Weights of a small GPT-style language model, trained from scratch on English Wikipedia: 5 heads of 32, 3818 steps.
Each number is 500 + 25 x the weight over its row's rms, rounded and kept within 0 to 999. Layers, rows and columns count from 0. Numbers have three digits each. The size before them is the row's rms in percent of the matrix's.

# down: layer 2 MLP down (transposed), 640x160, rms 0.233, rows 116-153, columns 0-79
# up: layer 2 MLP up, 640x160, rms 0.27, rows 117-154, columns 0-79
down116 077:528509513498515498507535516505496505491478499479522565499482495469500459496462487455532501521494503487484514496509554465520503519525515555518559524485492515523513486485518534487528527504531497466487518538501467492492499515508463491536509471
up117 101:516490475508520564488520490512492505529547532490481484484492549488504497515488482509503482503508494512548446481505510479499493521481468495512474468456544496484550475538504464515491503446530438493534524535478506517475507505466474488508484495
down117 119:484518524511472562495532504488462506540504482497505467512478475508453508475508519472485527524490511481543531513501528570510444540537535540483505521487537496452552474486508538474525507463488470465505502502490495473525495523494483501513533461
up118 105:511568494505529527492482469477516484534485530515499481533484518543487487544506496451545466485511479522513539476507496477499516468481529499519491494489494506528453492460521488504465505484548475523516490510510534473507476505475520453520456470
down118 099:480524512479533490512457507473554540508490503441524529490488437516535509466510482512498507494501499520493508505526471531446495502495492532530497456499467477503516505501457496510479514487523513518507482481511525462516517477470509458478536514
up119 093:492543508525492514475486542527498489498493459479522503495526527526443462531471544497492533515484498533568500506527520476486502518504497516463504502416503538526520475470502486493482464498478490475515550494513493530512482512494499470541508441
down119 094:486527501496489480513452520523529503463503476510504515538503506483508522524448496505496494488484519546495511479509514491506477528512500418455472521477494490497510496471482488518520517488461500451497526498465524527461462557496484487521511465
up120 091:491506487506490483513547494484506525494469536502480530477466497499508539518492517521480499473473451538534495520512511485505526503515520488511484524479493488467505500500491460485440554527490441499506502463446469512493460517538500438475491462
down120 084:478537497469547487516475521471496476533457475472540529491532468513516511535470475466516455486519501501512509496541484506514558492508510483482513497523485490486539539459478532478480501490493522526515509477505460469472501547525465529546505465
up121 093:482529474505501490497502494508479503501434480501523494557506472464503536489506454475494498537530527497447490488498495491506529519523510462522514470515521532517525496471491467463500493507486484505489484519521507476527498521525513514535477520
down121 087:455505468498523516498530546494514552524512496502484474477481529521466489498507502540465495482481523527533511482499506508509506521503519483520474480524523486465500436482497521554523509510534490432522493498502501516499545471542522514508473494
up122 104:484484461552515492460474489479505490464503506499482495499504531494498476510490476473520501500510502531464492530491475513506547483473518516486509460532493482537470482528472525517498498490495506498522497500478494518535501532494534501537479482
down122 074:514454520505506509536529480475496414576482504514462516508481496503496521485490455522514504503504528484519506504516484530518444496492512492471521534481526534477504473514508506484509498507476508478508495504518503512520494495534477501453529543
up123 088:435538491465496521484497499519515465495538507504481493526489510522494551475522520508468480529482522508521455472528490489495512541516519508518515459541535529468513523519476465493543475487551530473489518504512481505527531511496491494544505447
down123 093:480527481511521463461538490505521476501463493488535437507493519549483502517497503455505497520509513500533483477490498511485501497504508493542490513519510546502495480507497478501484448500495499521463468504504530492528463509444513504484508493
up124 100:518455523508484497489493485511511490522465483439476496473483481491534503503492491478489498502544515531505538527524499504466469495463532526507513513521536527508504527503473512497526518491489520513490496503442556510477521543481521482529468512
down124 092:528462497496520543525477451516490526552530488465524529495557504496510526492514506533493465491512500494500488495525476483426451445485520522519484529537544453480534479505469531539496529473510486479485477504467520441489516492486506482503469516
up125 111:522492556503550460509511505530512545492517511498508490513513554496533517491491488518475528520482501512469516481513555480541498535481474488475512539472492513474486545515480477530456526542464452522501479469530490466486489518452501487502485520
down125 098:512511473493566534505467491481514484518503505504507442481515495494476529523474478519504493513511519487508486469531495497541473472511531488480539539541534509504494493498486523486481541492472456487505462428485528475512480470484493508501532476
up126 105:479545491502490469494481486476509510532519574489488509520481544496451490505471539521506477537525499529493511503530480505491467482507479472543486467488476504545519459508531489510494508514499510542528499497490475529510472493518503493524499515
down126 105:474524519484502512508450496485509505491539503499528471535489510558489476506518521530512498523505502526532540515510504488525484477450461519494496544514476506498511521464521544508471512516488447539508477566484548558474510500511471512525496504
up127 101:506510499518548521504497503510513525498533493496525544486509541504482510553467508520525559469495488509481446505521550492508539487500527560508508515464480473484473497494478515503445479552485468489493498480495456529506513500497502496517474514
down127 096:523492500507468495500539483493523468464463513508514495508505468555501520500561495475503530511536495509511487506542554554474507532483491520482494479502536527518518514470505464466518508477491514471522440550526506509530519483452486515470487507
up128 095:496492526503494477494547457488508514500483491507488543524467486481497485518493492533517449414523510455528500523481480539498513472500489474523489491510480513495476504534441492478529508515498487455510497485483450515516536492531470522528482498
down128 089:475487512514511468474417491502493579495552495500569500526505507511475460518496514458525510475496473478536505528513505461484492476532495497507495472502536462505481481515499464509515492508512517501506510485486523523479486481466490520473536536
up129 108:516447522445487488500494499524486526488475506461480531456471493500512461517535476478530495499533510518450540507553503508528510468541500462492485493545529488470526514515501465518523470478484499447460526496483525516494499482491509492550448479
down129 103:498528490482518515494506535501499430494529516524471472481511536518520421491450521509509459489522536515516464495528531479484568510474495517499515463559519502476530484516517479493486456494477490505471490443486502475561487533486521521488517510
up130 100:481509526524482494525501504476518484479460463518473495491527531507472476506541516510500500496493485526494494486499566485522511511542495462514521499483481519511477481480514519461494516552449485495538496485522519544508501458510471470514476500
down130 090:531475496518486500496445487504520523522506504489519508512545496499455456533470462457498522514523481488527502516528490515480496481515523511503470483493532466484500497470470557490534493486506469585523494514516524490504509507529456486507481499
up131 093:486508502485504494514496497502527497527543545494474504539477492529465537531490502487509521517477527520503504506485512492458505477495484467524509541534463501482417499508539539460497505450533481510470489518531520460472439527531494543502535491
down131 097:512538516481499504509497502499520504504516494478499513516470469495475535486488507494502493493503559490537501491477530547469491494527482453528496540500537508479447504499541519490503532441550514509480502504486496496504456479493492492503503554
up132 106:525523541490488494481493472495454482495493507497503515491519483539500467479513483500477512527463501472463464501519420482493520493543502500482478496509484494460537409518487502513491500522471532506502518524490475537486467486486501473471487465
down132 113:495500492483469509477482485495518442492538500523479471521528466501492508495506460465477482592496480490523455505501490513525501478510496504482512539496483486515545478511487499500473558556499494509442472538506490536469499508511506492536503493
up133 094:491468491509512559494505519543486490503550468513459497515493476461487497495461498489470474511538513524527479474482493454518536507489490488495522519451506528483461527511499458510534472475522531529544499466485497514511495531493460504501478512
down133 107:451515528516483498500521513520492494518519504486480475492491468503497500508459494479463482508535474495513505485447532475504540549529497479526524558479489522521512480521527505489496475478513458518526520390462487502513470507509481516481459541
up134 108:473481538476475449478461504538526504527536525509507484483525562527497505483480528474496508482502563523465472497529472532490496521499518461476471498533519491474481517519584487491511522524525475492489475492450490493489495513491479505518485536
down134 103:510490499488539507482498518499505466527459511469514510524521470506542516499487529540485494485507516513485491546518519512564467468541553474477515485547491508445507475527518504485487508507464477493483478528493504479506445469508503524474524522
up135 119:462496524444462468530545505530494468522556531547537498516518505505532472494505517524512528482517477467507520488483542499520494491479452498472503530511451506485484546503492539579487475475545530487517500512509485497514537498485467451512497499
down135 109:518516512500447456474476498527505509511570494484476512523494510477468488492489525547475481504525492498491536477541502522515507493522515511506495500499502522466572504514459470533482465508500500494491521485475536445524460505497490538513495511
up136 083:494525511527514473446496528465518503440498487515499484546495560503542502490541512452518529489508486560486478482462499554483523504494460473491508496481495490551506512485502482532515510511480511457539477508530515533508504528511476513507506499
down136 090:470512501487475492470524512476506477450508472479490510541477519535531465494506505471511520506506490504497511473461502550494560528497494495522507520445460466533514508496519515504491515556496525474534495534547499522477496529488482474527498510
up137 089:461507522457498520543481489481486483549500506507496504514521503503502492504511543466483500485486508515491526481504523558469510515514524503484487517464495494477500508491516555543494549552511492521615489502544494454488496540491477501501512495
down137 089:499539471530520515500489520518482479514517507530533533513549528509478509467470557509523529464482519554514477531516528543548497519510513528485553497501505521485527499493495531540481517523486510499549488498526446467513550520494506492553520503
up138 063:482519549475476517518496431478480539444521487485479526496495482531543500484483470523515495438492503517496500519520506519515510506517473486516461486467517584522465507503483510494512484524526512517529506482468497517492495498489497505544483528
down138 070:512492511497483523466498509504487513485480482479485429509477524477472546519554492449456489489524543535466490477520510506469518505516450486534519505521467534482512504518481520477497502446508511513582507459530518438491527502465505536518501533
up139 084:505514458482476500514462539459462465507493471505524496501500476467503531467527536506519454496509482500490466490496482575463511499473497525476497482506531502526514513504531474478514550479515503505503462473500470501545508500443503490501527486
down139 087:506501506487471476464494507462461507511485456458445485498452507508488526479507511497526490501515486518492488490482484507504491502488519481510480496488496534542519545496504496486509512522515524499521507493540486472512474496473493462498512494
up140 105:488493531461500506500485497574499512506537516530487502505530463522448505516480466481454517519527471519538478482508498458532517506460501492482503521458484506499510507550535457522513483481548484481538519522470512502507510525484468487510515523
down140 101:483525491507490479520464557512503508486475519504492488522551519506531498506507483517461493495476498524497459530487509509574509510519526454493482510489490515482492518549488457466508510518516506491552471475542512507501545476492466527473505504
up141 107:530478473518487480490542472512492525526524499504483567511451504525508520511502479484464505539462499505489503523459525472496528477476468554552529523501503492536486517506520522534463486543520502493512510513494463516527512519493487534420521479
down141 103:448493493491513471500449547440515504478518525486509461542508431510490482507536502452502517519470516470489513486492460518522480470481514535477495483541506495505486534539515508505537463505480486506478534476539493479483458488513461448516489512
up142 080:488529532484500513538506519509539491517490530508455491527482486482472477522501505492489422469470532511510456499494495517466533452529503503506497538493465490525491520498495560503517539489528455524500512499478448500501514507512458495551449512
down142 084:509526493457440488541522517504508505474505506465517524518504526479500449485522496554513471514479540516494501468483512532448531467508512508503498418465486463492488527482481502513496573499538489507482484493525504520467492485547551516501483514
up143 103:478501550523535496483452505466496546514495464513447469531490577483517494534556519490502524516464569498523527499494522521520481516534450501524469509470506484499476476505500508495511523506490532498486559504496492534495508538506470481482523488
down143 084:524489499510578485497507525506505486527489454527489518491542496480494494521481480533530460507489503469473530494525481525492463489438510517525506522523470493510490490457524503483468484472490502498484499490483528486528465442509511527499490459
up144 111:499453503498463482480468489550493529508519531508451486470529489515491523527521520507497486526466551524506478467506470488532523502504487486464446518545503463535578478555533482467461493505488488497499563490508502491503484493507500527506520494
down144 108:524537544471486502482528510475539468528487511490506488500487475491480485560508497503505456493492518513486481522523494510494473487470521514539495478496543415540458487511470462529489510519456497529469530519512487501521498516540496489463447472
up145 102:452506430528475491514510456529486518500501493519503462494502519477529465507480526483478522519483483483548496487507480507484479485555482534498525527437514514502522478507444494481501528512509479515453515515502499541506521515496513515553527488
down145 107:486546509501497510482512516511466511462506521524506515552541504510485498481483528495495524483507415477520517450519536470484484474520470494519540520492501533510503464513485499525500499453572513530495456485514482480501485465474491501517538454
up146 089:503499516483510504510494522445531491506489504540505512482490449541496470510497476489534480542511533512466506457507441499503480512462507504499501489519505515522518538480532492514442531502578495537446519476456505474493471510475507508500530491
down146 091:505476510487490498472467506512511482503512500533538507447463490480477497532474489515545483512490516489500468531480460469518513533468517500525508493531515554529529503486494455525492524557522520510452524494491495517470475503490532493502502501
up147 107:490476473473515502502482497443478548475514492555471551490498567510494502533543513449447510525480496508504493549499493516501534458508496544477498475505475494556503448524485507477485522511488474489457501493508483480511529511498517484504513471
down147 096:498504512533515466506506533499524522476493488509482548521497492520515522534527507518473520515479501516494471532550523536484507448486485483458481524479494462511503456542500440533474438486461494556508520500522492465473531530505530488516494520
up148 098:491529485515484490515467493518499506500494490451452494510551491492539500533531530498528475482516483511492528483505550495516463495520491464487516507464521503477505522500521489507481499511524505540486446514438495532492468519521525442508521514
down148 098:526502496502539436489465500489539512469500528510510504538517523504486514529501487481517487480512523530478494479492524500500475488511491474496500474515505530459506491519459482460481517499496524525481544475485538452522514518462521518460512524
up149 097:519526492490509527534493509501495475486493486487507500513489527526513484516484508492487489483497485519489516447495550481462510478461504496492508492514510500499514541492477480484419456510513525501513477441521522494498536496508472449503493509
down149 096:516473500531535519490547486504467474516504501481487499464532482449490514497517544499494542535489502518517503547508476491481506526511486513460470495480473469481496452502491487506517517521460521450499513530491482516539515489488556509504518499
up150 096:461497440487490519518505513471501523493528506482521473494471458506541485538433490510540529521476477485510498491506501428496491490491518484461444496497501487513509525491509521510488488484521530476497524483519502476464484533523483506466484514
down150 099:462508491502481511536480471535469470472524520486528494483480464499545509505514474498495492522465462494490457490499527459524481478482541520556543461446486513474514493476480499515513516496512517507506521473498498510463524573512494527542483513
up151 092:515476478444486445452502491553497509530508508554460486562491538510504486536483506494488435495492524516533516503497522534519509506526497510430496536532517520482503512516477518485481507519512478502522476507512499522485506487488449489503457470
down151 099:506538445493481514450492494485495476506517521548520501574501490487506485489479507522477482462517526503499510481558492533551502477464531519482503532497491501497511472494479490500454483526544497470467522489469489501514515494502498504524502480
up152 122:499503511472511492501434478458470497503481500477514507480510495560474483492439463511510492469516516524490509492498512502440485526486533434487526520509481524517523540522459533544492537522516499529478509522509485499449501506512451501520492490
down152 123:505528526495500511508469499500472524538468453526490526488513509554514499485462443499540524497493525498488497519542536483463503537493459466528552491518498513561460495532485508526513488467511481511495507488515495525521521517471488470499491514
up153 110:512481498513486431509554523506502491474467456498457486495521506541499507500485477517509524507511476519472495493484451486514473514453548501472467508521455517483469492484504513484512508495486523486528484480463505522461456473506520480475531510
down153 122:497517453488477520496498542506506520495512456532495509521506520490538482481449470505533508495523488497492495541469433487507505500484545502463489468517504526497479495536467505515505456516513504481464474522474497528469483551453534496493523476
up154 096:477516512479433482462460508510514460478514522503458545493465473463500502487518507488509452488511540518517516511472521510486495475546530484505499506521526483506493504468479504508494495474520511477497483527505503491477531501532518482490515491